config = dict(
    n_layer=10,
    d_model=256,
    n_head=4,
    n_kv_head=4,
    head_dim=64,
    d_mlp=704,
    vocab_size=8192,
    activation='swiglu',
    norm='rmsnorm',
    norm_place='pre',
    norm_eps=1e-05,
    positions='rope',
    rope_base=10000.0,
    rope_fraction=1.0,
    qk_norm=True,
    attn_scale=0.125,
    bias='none',
    tie_embeddings=False,
    parallel_block=False,
    init='orth',
    init_std_qkv=0.0316,
    init_std_o=0.00707,
    init_std_up=0.0316,
    init_std_down=0.00426,
    optimizer='soap_variant',
    lr=0.00531,
    beta1=0.95,
    beta2=0.95,
    weight_decay=0.027,
    lr_head=0.00756,
    warmup_steps=65,
    schedule='wsd',
    decay_fraction=0.784,
    decay_shape='linear',
    final_lr_fraction=0.05,
    batch_tokens=65536,
    seq_len=256,
    doc_mask=True,
    train_tokens=489100000,
    steps=7464,
    dataset='wikipedia_en',
)
Each number is 500 + 25 x the weight over the matrix's rms, rounded and kept within 0 to 999. Layers, rows and columns count from 0. Numbers have three digits each.

# layer 3 attention query, 256x256, rms 0.228, rows 0-63, columns 0-63
503518503523499505542533497502489488472461509521487467517484454499541474543511471487468505492540508508518499535519428508529491543498525531541452467500507455539520529510537491506474509494515501
516455523520457499510528480531468514504499487540511487443504495495482515464479529488509533491535491522464486520469532544452478481543503506471474512502511502546507532478519488549522492474507540
483431484503502503517511505513466476518507495517490504489529498467476497513526503540506528491525521479473556552452516478447553476489523476465491507529502479519488485512469470520477482477502512
509501496493553538475507509495527502527512473481485503526501548467509528490502485473488477505496511511528464484565483483554487506484505474499509480501519547504493520523511488486525472515482458
486494498543479519515506475489462519547457512466491504507524486494504476546451494474499488494485510481517489538446514507509528500501500483563519485497490474495544469506544488468481515489492494
484519489495482464519461534493500517502502530516502518488501472491481448522568490543504548489519508509538474477503522515513534514472513504475465525484530528504500516482526493496481534491501513
517511501490523461520456498504509490508496493485535507519447485499502513472515555484443541510536448502495525464523496518469470505514481468488433493480508488496485496446476512510518521511506539
526532485532485501498510479417531448491436500498538500518504510538501433543494561542524482535509530470499480533475507517503495479518552512554505492516482480521555465516513517542483481465522482
467484512510461523484483456515480498511494480491485482512509471490532484469467526509502456515499520490541500476519522491519471488538509476470522430493498476469547510527530497511539473473539467
489535533503536494466483534523570510510490505542483508505488492513481476477518489512521475500494506500508515481480471485494487466518524533489503482484508502516482550495504490468526484551514485
546500549526475471470519491521468469505527525521482508499499464511484493521502516479480550505542514484505531502547469514521488470511498503536484496490481529487506462486439529473477471531503555
512478535527506526475507482474480469506523487493502508503499531460559521504501512527458494490468519521499519524497480518508495487468461484499490504531472475494477502481457483533497518513479499
532565513482496516501518490479533503496495503488480445488496527518538451483508472514477498462504464524504479453531519477467503543527515489478485499531559477483522501530455446503498473566568489
470487468525515543512492535489521500486484453503516525499499469477497498505539551528524492492500436468489470457498513465463470502512529480499499540465478542461521481489548499497502555512492497
508517527530530515481437520531472486519495473484474510478487584459482510489509484519472496497515469516515485476518499551480483467485510504499512461470468488516515521492484514507502493474475511
494485470509501499534493462485525517482490499506525541494482491515479543516500530487501508464474497498455501559475504458547506522453483527502475522496490467498496483535509492498491558489515518
507510515437513550552481495474506484517485536484514447522490503468517483499514537490533481512536466524525517470466511516483516549512481518510537467474477491455530489494532527477506497529494476
494490511524523531476483502472491512482494535523473457493503509513475480560512499502509462510469537498497488495506557527499533527484486512506539478492509505459572508512512487520498526506512508
542435520450420473519472512548506505451528459516513510495493493515536482474548498537515504548527488484486509531506496505464478541494508499449485464516521497506515491446499509501470483544479493
508486495500491485483526513528485492482401505475472533487503539497508473499489537506475475445523457450476577516525448475495506475484540547501520512481515492508504486500510479482471507503488491
513509505480502497485500495439514506509520519512484506473478476474511504424522553490481494488514508521512499437538523508484520483455501491507491518479487494465481510470512472520496533468502505
502498508525503497491475481461467492544511552511511534456517492530496483500531489490546495500540461512513501467498527468541509522470484502452477501524505547498493515488495476528535524424497523
456496454500508547515521516496521502543524509500488554500520510540521527462466534563504496476465494469463518516527486466456491501474532534460514458486470518502505475483497491483456492518465498
518518508505530537486502512494505515508542550513518509478465506495516468439511546543446458469500494536494474527494495499512499499536509516499469493487494506541508497487516534532491504504506475
497483493513533533489498516490448546493461476543539481511495515574486503507505504467520490503491519546481530491504538499518494518518481512503500497440492522526488538523546471459495480477513481
521480476472473466513533493515504541508480485499509489523445476513457500503518517531459509514491526476493480497500483493511478496573487499508537506510492543491551549454515462487490520529557493
467484470488468511540488498508466520523519484514497521546499528492500495509545516484511487502561486536498516499526514486485502493486531485484484509469490516495491504472480500471477459459470512
525522448492485527450514474499472504496509489475532551476509537468513496479498483454497493506466521516502509487511530457534481475488514513479470475520469530477497499508500496485531448482513516
477473512513505570507511528497505510440463548477478489533480536499524522508487471505559485459496500554530517492514516554519548484498471533504480517501530465521531494503497437509451489528491489
532463517478495517517520439486487511519509539483480482483495486477507520529501541461470495496513495545514509510490483535470535488510497502518505502523490495516529505502504481477513502475470524
476521480455490490493494505539482502516455479494490464508537518526500503475431469485528523524465502541542523530527469513496529518500510526462456515503496510497468532483511478521464534461502484
567463482526491473491529565502520473516509515505551486420482525500511499425518512511526493461518520532507523500488508505486498462531452477523525504508523480474516493493516520508471463531522514
509555499473492486508534539487574478467485519449537476543472510543534517491527463459477470523512488544500508443548480519539504554482477522532529469474513500440497498513505515493539453496543466
497504514522516559490555507508517481492438473511501492537528505519554488517501449489492461529496546512492497545481488482516482532496506526499507481516486502508506503542485473528509451508514504
490506467518517480517512519473491462462492523490478505516540518513509443538481504545484475515497502477481477486528478490567445527457475534535495509517483443513513474519516483469479496469453499
484488507488529456502465518472503502486509471523512514504449465498511517479514466517509476511516485482560502521489486526437513464505537509504466526460551479507444527479530529515504479524516490
494534541486520475493495497491530511508507498531474488522476488508451518495530529456496509489511506502509506475510489477495477473506526485510524547490511512485478509486506516456491517529523478
508480531524502469472456509467501539533533504466513495496477491468518477473488449522498518487478474521505512469461457549484479469496533501519469493500487445496509490490491482534455508485513444
495496524434469476490509539525503427482510466499529496520549524535547516475502526467475520497550528475503490516520481491504511496508464458477500462492507513499486476473449520503511491540475540
500481516462464483486503523489537481527515504532471486515473495496508452488502494495497525464467475508529474489500488503513522526518505504519506469542548464532479531486553485518553533510502477
473513497486520507501489510469516499518528522506501501499480538523474480531515502510485527506489496500537502521480505512488488514534532518498514485492514518494453503493523536451451471509494480
469467526477495501447441533488510512503555483481547525501458468483507508485465494468488536470509484503457502504480479479545488485472487474465531486473483527417504529522458509540537526481529509
489488481503485492505529479539479513504504486491485501504520470469470512472490519462491497522505537517489458499480491484547471543471523451501514499490479471507521482506481489486506518491485530
505487483537535471488517499505486499465511468495477499518483485492501453519502472469537463530528464472481461534511516457523467528486515499513504508509536499523508515532525518493513492477504553
525482495483501496471546461512543478549491481510476487467485482492489514511480496480472490514425466482522460481491509512508511508556528516500558528496543511501465507518484472445504476496514484
474501496502490477479513561525453510472468492521538476499476497493513513453512487509524504477472469525483484478501506468474504491502504483469499452515544484470486525473495531506512460520488521
464515442483488494533491486507499506488508494513465521488507535481497501486480473504459472423508471444544517527536448479533503476488545476520509537507522517486522510543523482435514503508519470
483519517468490457493514513511529492515503469497507498504485526473536527496483535470504477469500524490504486495523468517482505480503473500476483476513503520476492516468498499474505473491515506
483524528515528488496507459492470489528478507511543529492511558505505495481500518543534527493460495534493535473469500507481521468528550491508485443521522473479440509552517500512529533508475492
467515515503484466537492507494473482477507468488512548519465501480485520519501503460495502479495498508499509484488458507447478522507496453475531483504542462528539527544534520470566523480491457
451513486498499504507522498478460522474514511485518505489461477459526489510547503486481530503509464487443518537512505495507510529528463526541512492527510475514485450502463517468510494528484469
507491532513507488496519433492501488487500508489475487453515512534508523509503531508521525461505465497527516482516531508491503466520533502492495537512546513508513542480524515506507507486509534
516528539504497486549468482531496485529472466513498472473511465556528430560497494501520518468510516500508496473513504500515529529477497517516520479511503497487516522508466515474511492528554486
509487514493461475532486525511487531497528491482485491479562530486504491477534511506561514504513490527531505504469475500438477538492501509502498480509496507539525501463509506483457473518460511
463516521492481515494530520510506493549483476496485450466504496524464523524511583494523491472488525515484480488510525518527482518516478447539513513493502496546506498555487494516524532502511498
520482484497480539492478493474523516469545478494507505464500493484488522472510516486538493499452496493490483468503502502495530502482521477483492540501434501484563481515497506504545556523509529
472508501475540483551490483524454472515510490486491511538472510542546503497486497558480520480471484485497435525542508554498524515518500442529495476487511514481520508499486478486504476534441508
517483474516494487499495496452505519486502502505488496476512500543463520491495513500440510475529525517504516490514461512531476519500489482518512492494525518467539454507495510494515531523503502
457501514510497465539465502544462502514533531480468538508529519526493502512541503512492490495496514546479569526485483491498581516541476506496482540465539534508522488487498471537484502475462489
491490478511469540519518505455511501505488531506516524500521494504489506490465547497516488459554499497503491514478536545527536519529500488497507485519485532490500509507515511516506459532474506
499514459467483486490431486477489483510479543513502497514491514531484506505565493484463513527483529473493487509492459500484519506516474486480449469477452511502492522532453500477447511500503484
544496514535508490543496469489478489542499505509490471462539499450493517495512497490484498481424468505536506461456508530527498488496546494465502504536508506512524514508520553519515497534483469
497484481525529521500525446524536512497459464486472508494500521552488563524501464462450515508494532524495502462436497454509531496494485502546495517480481539463488480525481454443479462512494437
496509523476489514447478559487464495492485526514478515466457515493537517507456507499507467529554515507477504520492472500510485513492478521522487439463500524520514491501494477480491508531519500
# layer 3 attention key, 256x256, rms 0.226, rows 0-63, columns 0-63
472496463489494457517501525478502528523514472518467473491483539537487485511516467519477564512493475493524481511502527495500502484516548500525534502504517495514517442482484499447529491510516518
521472490462509516505447472520511478488503505526504518490448465467486505510510494521532498509520506497515502491512498483450527490504514485473501534488506498505479528496516532478495515529495489
488485485531496520489491498467513520484516479486498452526514477483480484515546503499531529521509475471486530477562491508459489474467523546473513487493506506502490477499501483512531535488509507
512501490517528508469464516506472515519476509498489487532501527501494522523487510558467497559498534522486503497508459496452487492462490511473495485515469535483465526458484506510512558461522498
480516496535480512506513510511531496548454544472491488505514542541571532543509493512484491493497493514543514536515519496511481516491502554549529522514508550476512464501518446514491469521493486
492499485512521503472528541468490481462524552480538505494515531513522488493511470459500465533489530522546501459504517497500491472502493532490484514505513445518542535539473475432498496515502471
481535498542513527508498511507464521453521487520492506481484454492525488494494508511539486492495520486490521499530499547498524490469520516498465476468517521535515499577543505522478457500482522
494544521470531489500510480485494531539517490468494446491522523533527522541496494497454509474493468518529507488512511501472510488504541521500499506537475505509504536498477492480524491500473504
511477498524508494492516508489518460495476536545532468489505546485496517508508510508501504503475509516469485493503509537515514473468491519526484520510502515481503487532499503537480484496504536
485476508515487492517502465520475491485481504496528525484518496497475474481497497487576471500492527499486496481475519485481494522483454493504477475477499500487525506508501496517502509467517479
471488497469484488494479503509562498544488466505505447525535490529503481472527542491508504481487459498544438550488515508501521464513462507498522508527545520483500456478494525457473530496453493
499526512506497509530475493499472479528525494487476449508511538513494502523528483486487486503518514535504492510501523487496543487531502491506511503524498492518466502503504470468473530530493500
484473472516471512542541485457491482486496531491516506543504525485473567479486531522492533513518500476496488490478468501535535505491478497505536464518461457470484504520526531499499504445531495
537523524479475472473499477473533503466498495516502489470486501501479487493483491465466512466498543517501551480483503508540497488478486483525481518492503501526515528553528518536470479487530512
528512461535496492564534502476510506451504474516552480464489477543518457468504512505562474522483522470510504530503501499515532525506495581498457491532520520512497466497522518469526498503499479
492489464490523518528536495522498450511519497436513525527537582456553518491498507488472476524468500563496482551475486562507458451492473543498490531530443526526506504462462479478524465480474468
459547505517494503468512471475516481481475524545505501487534497525486530543462473515513573500494489496484506537461564462513499482464489480555486460516490505544502495489527538492489463455513498
512513505457505454527508499501494522532514458567461501553444442457466451479463496521543525457526483513515472469468507472480524497474502474502499487456477532452494501518549473480497510509484493
519533544546522544535481456502521511520487566475519493471512490497534510524452514479523527497491528500496512523492486486522482483535494467498501546485502506476471523530485530475473476476518507
531482506507487509507500542473513511503520521497546513513464490448487504518482517464495502517508473546509500478482504526528525507531530528546460488510509503527524513499522540466552485519511524
465483485518562481493492500539505503482521498497486539501502518513467487495454499493518483483513473528511497537523488487458496529551523486511482522502523507507496542498515507499534533521508485
489503499501448530517510488478455513492457450487547497467500471473552500491472490475529502509472562545500512492529527472532539448522527489531505486487504462515512441506531520501504529494448534
530504465547537494457461488481484518487555503506483451492487485521470512506484479490470492482502515560489520484509510534525429488550474463524475556511493517499448471490519487498487484492513454
490548518469533465489512537480478466494483444475437489513490534528533479455506489484539564497523536486490461478468528490451460499480529518454501519487503487483509516489507480489555525515528515
473506495464510506549471473495488522541484481484502489519535502449550501537506517489489478502481507463500555531525493491529541492506469449462510485534525488499505452495492516492546503506503528
461487497534533542512515501528512487510500498484508477473501508511485482499486469482446498482473465475490473521484485441486502506481533537497509480536447571481468502506486431471488480532484503
508463528524523478509507523516565511506503489475564515531535528479454492492487485528443511464492509523455518490495494522469463524498515512523523479513452476516542499522499509526484510500530478
512476550486546456517529482524524504475468496475491496509474450485534460464487534478516497481491529439500483506508547501461512580536537495502499456493511518486549504511511468534502506464489541
462519472498513447536466509558496500474543497514498538518482442512479524461533440499477487504487505516473485535498488508541573492521512483493510497497524460514459509514530540488470464517492470
460503458487484498499469497514486484529517508490494464523514519508547485493539546557491510506449552446495478504520478472486532476501491496526489496474519471475440515502469486504429508512517490
538509453542495520474470507546481470505540475482491546500444567473528446472498526522486521496490475498515505484466468503510435491451491482481549489529497519523463502457481512506458502477471529
483530413513487532515519448494488535487492504515469536504491452493502498497547452533493466451507481451449467505491487505456542544515508508506507538510521501494531451473533494509489480459486496
509510522514485503508517510513477480528487522464513509503522490536537513477436500498445446470485524489475493509478479540545494520513500490523477497529494530474510523523495492506474463512485482
479471481501533517506462508497496499480476480540462487455472503506486477530502523548532548486530427481520520534475489487442506495509522509477503476517521510522455506467524527512474510468525487
537474424496481496487488498489500486509462517478479467472472500495529513500520514532517513497504500535562515525544516528448554499508548476497520511508507491486495484458533486471504521511517474
500531503507459468494509541530483515484493485502485526519490512525504504536541464462441480524498482488486481512525473484532477525436484486472505472501515522520580514500461507471538514476486503
521505528478476512498506497550490509491485516468515547501518501457486514496479478502498495495501539475472506497481525485499522531489479496491527481462480543432533476483508479528503470496514528
489529491531483500504495520512523500474520506514524465540484463552494448508525477521515507520542504479537464476537518448471508537491465528462533470468496501498488487514524484487488539506513506
450475550466501532474509462477538546513547472491463506458490469541465541516539515493505501513508458497488490501533529505507509555467555552565506532468453501516511471499466438468472498522507484
470513518498489548505488463516449485454517486505529546511496497497495500515511508498505471535522529515491505489500489504501476508478504493474517495458439534499524488544490523498512527466492539
536487517483482526504511495517520530448517474508486540496504474494458513476497511497502543478530493512474486484493469498483522491512455471487475515487491510444470473528505469511510499475503513
472526479532462535486495547486531497492535530543496488541523459523511529488525495463528538506495524510513461529494504483508489494526532554532527493513564530524462472530515509489475504564522498
528480503568514486478534484478475486501481472509534468509482569519507494522493515513486498513470527460448493529508541511498473448510464561469474508529510508489532499447490517500457498523510495
519431543483492472519494486466459528507475527529527500504476487509495427531522482507498500521512458491538483489532483484489509539485522495504469469511487548448513462535466508501547510496525513
505479551477491550501496500484549493478487501513495510509515481502451457485515544472543513502549531425468513473476514493506514500545479498489491495451475514462502478509491476508478502510501515
509425532498527511481457487538488502527527486458493484476468525508435482485494528503508511522552478495501481467495505519550494487502496511505491500460545508504504523505515528530478465479501546
496470499519494524535504453423522493568461495519552469521469464494532472552535495488515525512499498485487492506565496518506472506490462493542497481491535444483490494503515493486515501506521478
520509417508540553492513518484483502518495496470486495472528577480499494502502513505460496523504509547486468487510492540491471505496483509445472491530491459554547519493469506470497493510485468
507491449487527497494523473495530519485521449518470526478499490492459500515514513535531470469540526472540453492495518512504501526531484534456496469481471471540487470558487509497525462472556519
521524460461475465506448488498464519521495527544460490462521511495478476540480522524536485494533489477523490523510500516528496502504479545468539489545474507474547441492548502495473515567488510
526513478496494508553495514488509477559506489446523515500534508501510527493503494521476507499468501495512479547454482521547492493470530545546470503517506511518518510512484496479502475503510522
513491502489486469480480550504441493504502511525518517518539515500523559484473506456442495514511541519482485466519494519552512523485454468487489506482483563546481492497475484531494554485474495
481521476567525515465523516470467476490504522505508491521474558477546495506508481553500508502488499482519522498494480519503441550475471514478507506507487458504539495470523445507516507484492508
442485470498509520532496519485460492500498485544500518522484518519473545494476493487514524488503451531519474534530481503504479499526518507490482492528533506495494543526500472491497527551512477
515471456479561495452475479420510484500492520520532499507502502465522474492527486479499502502504509522501450488479458527514515505462488530480465491474471509483519525488481488528478543521512472
522495467427479476525523490506513520494518435530542512521513542478490488481449530510440484498457451490509495537502510490499520482515518504540505479532499513514519543528511473489518495510486497
544459518495467485510487520488501467473517462536494495545465535491492511461488481509523521486484461482498491493511493538468488488510498497452452536538542450501454537516516542480502463537553510
464479513527498511493452458478461516481503479491484539555458505474523515486507490517529510507502473504536484493497558463505474484496528522494477525514477490502529539503500482463454461462529507
525453506490478484456558523468530493499546481497495454512476512472536491483497502494512508463493509517524512504565542512526538478528551533545474489564554491525464511503515532476526488557519490
492524485529527518487516526492460480479491482523451472533525491480497510478521511479481511482483462484516489472523504478463527465488478468520483514519503504531496515520468460487498480479551495
514477511516452511551526450508540479484506516487526513539507484507537449547474490561510464480509501496496490484509493495466501506495465537498537522497460480493501497492508510496489528432466471
463548521495518536496469466464490475500505434484477538536525487493516440462533530497503493484554529483527461539495498557484530520471478479484445423490514500501490500492553503501507498519524548
511502514511491522451508497470538453536494480497501519440465500459480520533466521532505497501503472518480535500462512572487478517504451449434487501480486493463563523473519467518481495504501525
508522475519538477496526535524492509501466462522533514480498534469501474496504513519495488535457522448536526462471504534473500481523503467489513578537490479496522506479495518447492525500515457
# layer 3 attention value, 256x256, rms 0.205, rows 0-42, columns 0-63
531503500530529495495473479478467502494529522537490464484460496478493496500495526470541506493477509480472503480483498465493460496534522530465464490495499551487500467516497511534483483510506522
493490475519451472469482498479561490504509474489491497504516500474526495464490494485536511429506507534470523500493506493528472483478516531503544528488511520484471493492515528492482505487498478
483482508490540502484466519536468470507496498513524526527464500452475492490523502516529518450504501538516479483495543500495467534517477496475486519496524537497500492491531525464510514513533528
481506515477519521508496504469447495505538544506479476477481513504475478487510481489499539536542462448501496501480480479503512468539559474491491507519490545506516498474504496509540464538484503
501502486468493509490491506494534512483502481517523480514555526511523549525519479468518506498525487461469539577559499513493472498563502418486495499490537479520489484527469455435521489478437500
529538529496516518536518451469491506487537507524488504495457486466511534501497517499563473516504520493538490476506544444498524498484501552512510529458484499495483485513489496451501534483489533
500492496482558465514505506507499506492487528510493520522522496517501504468483517530460481497478458527474533518541573502493495453470488532528489500497512543496526497499482515525535484536544507
499502480518451549477472501523483499459540513522527509484526490549528490494501493473515505537492533500482504497496496508512488472443519508489490479447481482487547521518512466577507522488543531
545499487512493539505501453490501473451467544539452533532477491510474499516479503485542516526493501446525495517491549516494534478481526503518511502502484561498493483483461454561494507536495488
429479497494495459492527482483446556496518493518517506510508486492481552532500507504493499476495508534519510492463500496519465539519499506491476491440541536551502510478490456523503495507513487
536509493492555504507473493528518478491539511518490486492488513484517489495503504508490497484480486482524494505469511520519500550465517459505491491499480509498505473517470507504472522508496451
484470528511455500500505483548430520489485486537549481499507523483464513507508529469492492539509505490465494501529502485487516481492536585498478518511590486539509459488539500504503500493504519
486483542522519485512487499495534505486503473493491476470524480471531460479521535493499536506507497517498490543476466537502511479464555528500490552532514514534505493502475526538499503522540534
498462498516532473477500492519512489483545521491493490510488510460529457548499533506536497531496491517493513505529493498525476520469486471501507465487514466462540502507471511479496483505473525
506478562494492533517482511507473502530465504497524539478461509539497497478533498495505542508514517506503510488464491473494531475460497508483533476529511494506527528510524551471529530478476524
493500496494505531487506477512515488506490464482544490537509486480531479503480548503498467547485486500457511485515488529533479514487459443538514502485518534492522517551494547497486472525470478
559516526502498550500477534501498443493484543527464453490487488498493514479521483504480515516501526472503466503514468490511501494493482466522477534490514530476508462508506535508496522532454534
501487473580486555475538551477479490502489509524502489507530451469515457498468513539490517533502489564461495488492457484484480496483493540454461480493498502514512511472525515534474428524505493
500506439526457457492503476520488517518495461513509459535481502470520557489486522451513489481486502498524533493498535534499442490515522518512470501501476525504519487491491498514503492439492520
474514497512494519497489491482495469525485506505456471499530487457483500481467543475532505473509504483476516498502471476512479547501499478513533439516548498459458480475504506515490521488510501
458503486527504544537488462489500515466500501539539488514479480499519475512491548510529485467469495494488441510494433453515525478516544481500542549489511458499515447510504441514475500509589486
520493475488515447462469523533466476521518507519468529489487524532499478488467492443469506508505449488468532545526516497513478526511506499538471503482535483462518499507533470506462533526457509
469573489486511479513508474523537522518504541497480473467480490484501464478462487491493502495529475464493502513447547496484475531502520488509526477502493481472508504488502468512439514490537536
516516439535508481538455502485493454474501532519530480540586485457492523476547527480502515507480521519424515524551472483466492481494514527511527482512470488444448487501501476490500519470525525
517472450528453492514467541532461485480461477501485528503491490514548494471495484461475490547542498541499503499542470483492520469475517536465475472492510465514481468545541471461469539485515504
503497551497510487529527484482466506523455514521549478503544472498494533456513486506468522522522503493524478480485495503538476468458461502513502501480476470559507525489496501476507535477483508
534521500556512479534535488467531494536505492492469529455501518543468525501484482498541482492552500507490474471539487497486532515537541490493456484531477471410513517522531523523500551514502522
448524550521493483506517526486493483468486532483513500532511519504505482502473460530451533541495501450512469553516528490473542460540497499479477488502433498530538529512520522500510496500449475
522507460476489455501509464523477477546510514488496466508478505493486512475509498498542506454510510537471536500507512484525506513510494513477479521513513575505481433484521494491482487532481490
523528547537484496438503479494489493524470489504508512476526475497509503505468510481521512546484475470513469495448462471512510455476504499492498527534471534517490491498529523506504519513517516
506499480516460531502532505495514488494460511529517454489536487530468444493516530525483508481488473470509482491481470520514510501476475506474498479508516502493511496501518496488488524496520495
467542469529503483479505471471511475530489497475495488491532497477516507463517457489506492496460520553521497489529500484536469533501534519487528546519513522473502479523508531494481500487483506
454512560451515497509520504458498517527553486541481475497494520479498515531497514515469512461523505492558433533515493528496478485510474493553496469491492493492506546452525455498502478483496483
437502514445487496508510537496516519488504538520505480528525486531488559546495495473512487490486506493490531568545527460538501510571509443511494488482497501512501533499511511499466501546551500
489490474482519501497527514457488495507458555534515497491492491485515491484536506567481538503495497519502468484534512509497555490513526500429515506513525544501525497489476499475525534554535533
550457494532480560468497526446504478503508497528490529528501461475501534515481521525524500434464524542458487526543472508555505514453488506556548481485506510521473514498526499520474531507533479
470517461501509483485507483521499565523489508498479457503514494508506477487503488437484482490493501501502480495490508513455485458521487482483522524501528508499536499478543496505509468501480497
488485488521533513488475495453520489520452503493521497467470481517448443479517578503539481521518507494480439505500498536464480532513466526500490491511531503502519500499532504473475489492485509
485523538500550470432524478477495501510480501475492499516515487509537516500526498539509489488483494461503471533531495520465424551492475532487534514512519501491514480492464468498515514501477483
501552509512496521482484529493449469515570481479474507477527507516543440504477503517497528541502517549483507482497484479489474459489493530514504534536541485495492497497535464495497508452546511
497529547528523505476498516525505524502456490506462470513502530536522470462502491504527511485433539504501482462489504503541459543502496503508552507528485511503525503487490495534500457489497530
476486551495466473475466490494542531499500516514517502484549506488482481481504478516506475467501458479463503500507459558510488509537495490457495473476491513501522502500525483510527537499510504
495503498446508501497547495460533536457484475464513522496503467505517514504487498538555521531524497469482538506454530525525448484499520497512483467500501479490486488521543505508461507496498523
# layer 3 attention output (transposed), 256x256, rms 0.199, rows 0-42, columns 0-63
521518520462511511489480503481494481501497486457538478523468506506518490477506510472553494498492503532532497488525490512506513500460516505533532485489501492503499530489467483461513471512506505
533513490480515516508516507484512501517498444499505447496524507556508500499507529504510503477496482493523466514494480533484503443461547503524516505492492527529487507520500505474515480510528476
477526484513480502499502500527513460476518516505493503510566524500490525475514522501507506519517474533488503489507533490486498465490537479490516460489488507484479502509486499453509468518489503
480505504532520531482527494500518495524489492491468500523514495461519488510522462505481553520519533457518513507498470528482489498474523487465441485507501558492462499517473475509512538505494522
493485506484479507459476513472489456534510511498527489480501516419494521486513511513491542507507496463482477527527528534508506462503467498520505456511473510496487532534517517512552491494453519
491589467500486500543477498499466520514504539512426479492503496483559519513474475537537495518469500512520507508516532539472510506527521542484505489515451507532493494503489480508499487488509493
497479502499531520535527482489451501484488491490536515500495517507470460492504501498504475486468506506484539527525513514520524524490488498467504494497499523459493513505479524477495503487501519
508501485454474456512517537536520510507485499500545541477515511503507541490482476489467539486508503496532526503496478493474495479509516525476515543480534526481502526528493481453520528522560440
529530498488544518484512481522525452524483502509502503538507486507505506519498497537538497472512463470508518514508488462489467526505516474512492519521460526495492554477470494505518510529476456
469516465491476519504529525495484513500540459500520478502533520497505523516498481498541474457502533503512486518508508518509521532533493514518508479458562509500480483543517502468502460514503457
505528517461520512456499475514531508499540468482500485520489507486524525505468500505458513509459509530483504520462504501513492489509509434533530527525498506469506487479481465510499531458523504
478475499514492537494496485533525480501504524475494517508522485493518493498488532492560446489476472488469542527480465495498487485517524543477494470510512488540494511507533497562515509494514491
488561531495513520469532514500517501506467507502486448488490515517462447501510480516478510539542512488500490459497501487506509524500537481519545544548521455554522496503524509485536511523524511
515491466473488477490506499494525433497525492545475474521529517480521490499497500463509472512488547504510494475488479495521490499497515494519527432529490497457484492496518451458484532522494484
499517503492526467491526506503535500537527501466498502478512516481502492496500492507465509506499508500545500485481479505493505521503497486472479518508500474498518521461546472492500516462517498
505455515486523501526523501502486563502506505495519472501504482491512499500500522521477508478453502482508514498512508481526487510531480458482469507483499536530511509531489489493498544474528498
527539538514508533476506514474523491509469517541484474440499461523490481523506504454507509499499545494482508472528496495491514503447465479522524554485453521502524471486498456520481523494512495
477559516535505494489511487505511522476479490488517464512511493519506468518468513524492513496469522467537494492490480498468532534466503517478456507487516498494522495508523508491474496465474463
498479490457502490516496493553482512474539516472496506502478499447537503495513489501561491527542476482483497523480547467475491540510497506509502501479495514462532494474518494494501534545499502
459534447483515530499509523523501544499443505511517476489520464471473496506514490539499511483536515521528480485513502472519485515504524465495520475530517520478475502501529516462475519498479500
499497500484468491512489485504490487523512480465521478518488432466521523485520531502535488472504519494497500458473482528499521508508491477507480505517540522504504528515539518462464527534507487
519483474490519462435510464493537458490483479521485530473519484480522481472510519490501493483490488468477475495549501516517470496554510501502497523482504510463513525488509507487512532524492499
514490487498499477486512528518479466541492543499501507466497473483464489481471520500497511514520493471514490487450507500496531478500524447473518461524470476502506527486521480474510522495479487
532487494503490492528475465483524512500499500508504493534529489506467480537483483513474513471522501492486549535500504486488497498523515554556511527513478506485497514516477461443508550478482457
482500484500510478485534469503492517501509460499475553493500509452525527533490454479509438561497518483515493490517480482497474504509483483489519495523489506500520479500579489456475478490528532
495502494508498523498488540513474508544507526477473503499484523506491483509470475522480479477510443509456482538546442451528464498507465481534488519519478455510520516477492533507495483460532524
505488549535462493527472513461480498491480520534479504454507533518512534501479464509505478503497504543510534498511497484526557468460488518503473514504491492489516511538461485554548516457514541
489508559498553471483512474515495507523457523487461522490491496520495486505511513539439538490484509509496509526477482532534562523529490486525473449511487504463494456504503484520542478490508508
509492481511479485489461493536470489486506515504488515484506480516521499501485525456510499471534498487524468544482479455474485456457530540473518485530525509475470471507471514534506493487537480
482492560499487527474515500501492523488469498553524484487524446511475487489483447473541540503500518522511526511517491493501493481455524507508478485483516523494498524482502461502480486477499513
504470484544469487489519504498503496483453514496510475508513494497445527457459560499520477504508472511461515463445488480517500456517482491510511526537507477480484517464509492547497525503503506
496523488489520514470510484477512470513503492471515461500510511490499482515522505486531514520508461487504476500492513489499480492507512510483485542469523502510475490499492530505482499445495551
521485560498506490461504542546494488475493504514501494506492458499502529494491450523520469497550531509500471537524518488502483475502449479519482517501453514498464524482528526511478488498505496
476492493484499508500511514511499469524547497501484545502454529499514504488498508534493497481465511528507487545518482478517488494532496506463524484516500516510482498545493531515474486513499505
501506499504508515493472523504448510503512526473494500477512481494485461435534488498549466556513467487531510499479523509492508483480506522489473529512487467502487517474433498491471506488462485
470469464461496510487487510513516513506470550544467483506522474537512548550534531492498528555484525483518471513514497472525511504449476489523496467452485493505498509471509512475445471529499508
509475494535489501516483542515503525533512485493486513479485491521481508493504509506458500491486474519503470532481528495505467489465521496468521501525491502491494517495486501524509480487494517
493445490501505508512530523538460493497501489517491467501542456549495486523477501524524475534532507535498483513476465465509509496508542497485535505513480489520525489530539514517525519486479499
525503510541512533464511504528481463513524503527477495517554490512482477499503490453496514535443547527507482527498507448482494470474486557507508501503503467516526503519504543491503494528466492
478516478491489522478520488468501475470485491467537507516484537499505477457469478452509447505519489480494464486462519522520519480503499502494472500486541498518496501463557520494521540464511547
517464500510517501530514522492505489464494519491484497473565437474490486483516526450553524469483481547499532526486526523536493517456506482499497541490445483513513445528505513480549493483482506
512501505498522522507452504520477485490511489547539527493545537471503514511473516470525496507508518527513486496507499550493512491549498528449476492520541502513478524484516508506481484490484467
495467500470474521523527489494545455539459508507464532512520541484493463521528486517492510517469508469507505475516514483476490497520478483505489501509512466485497495477534488471505526460516461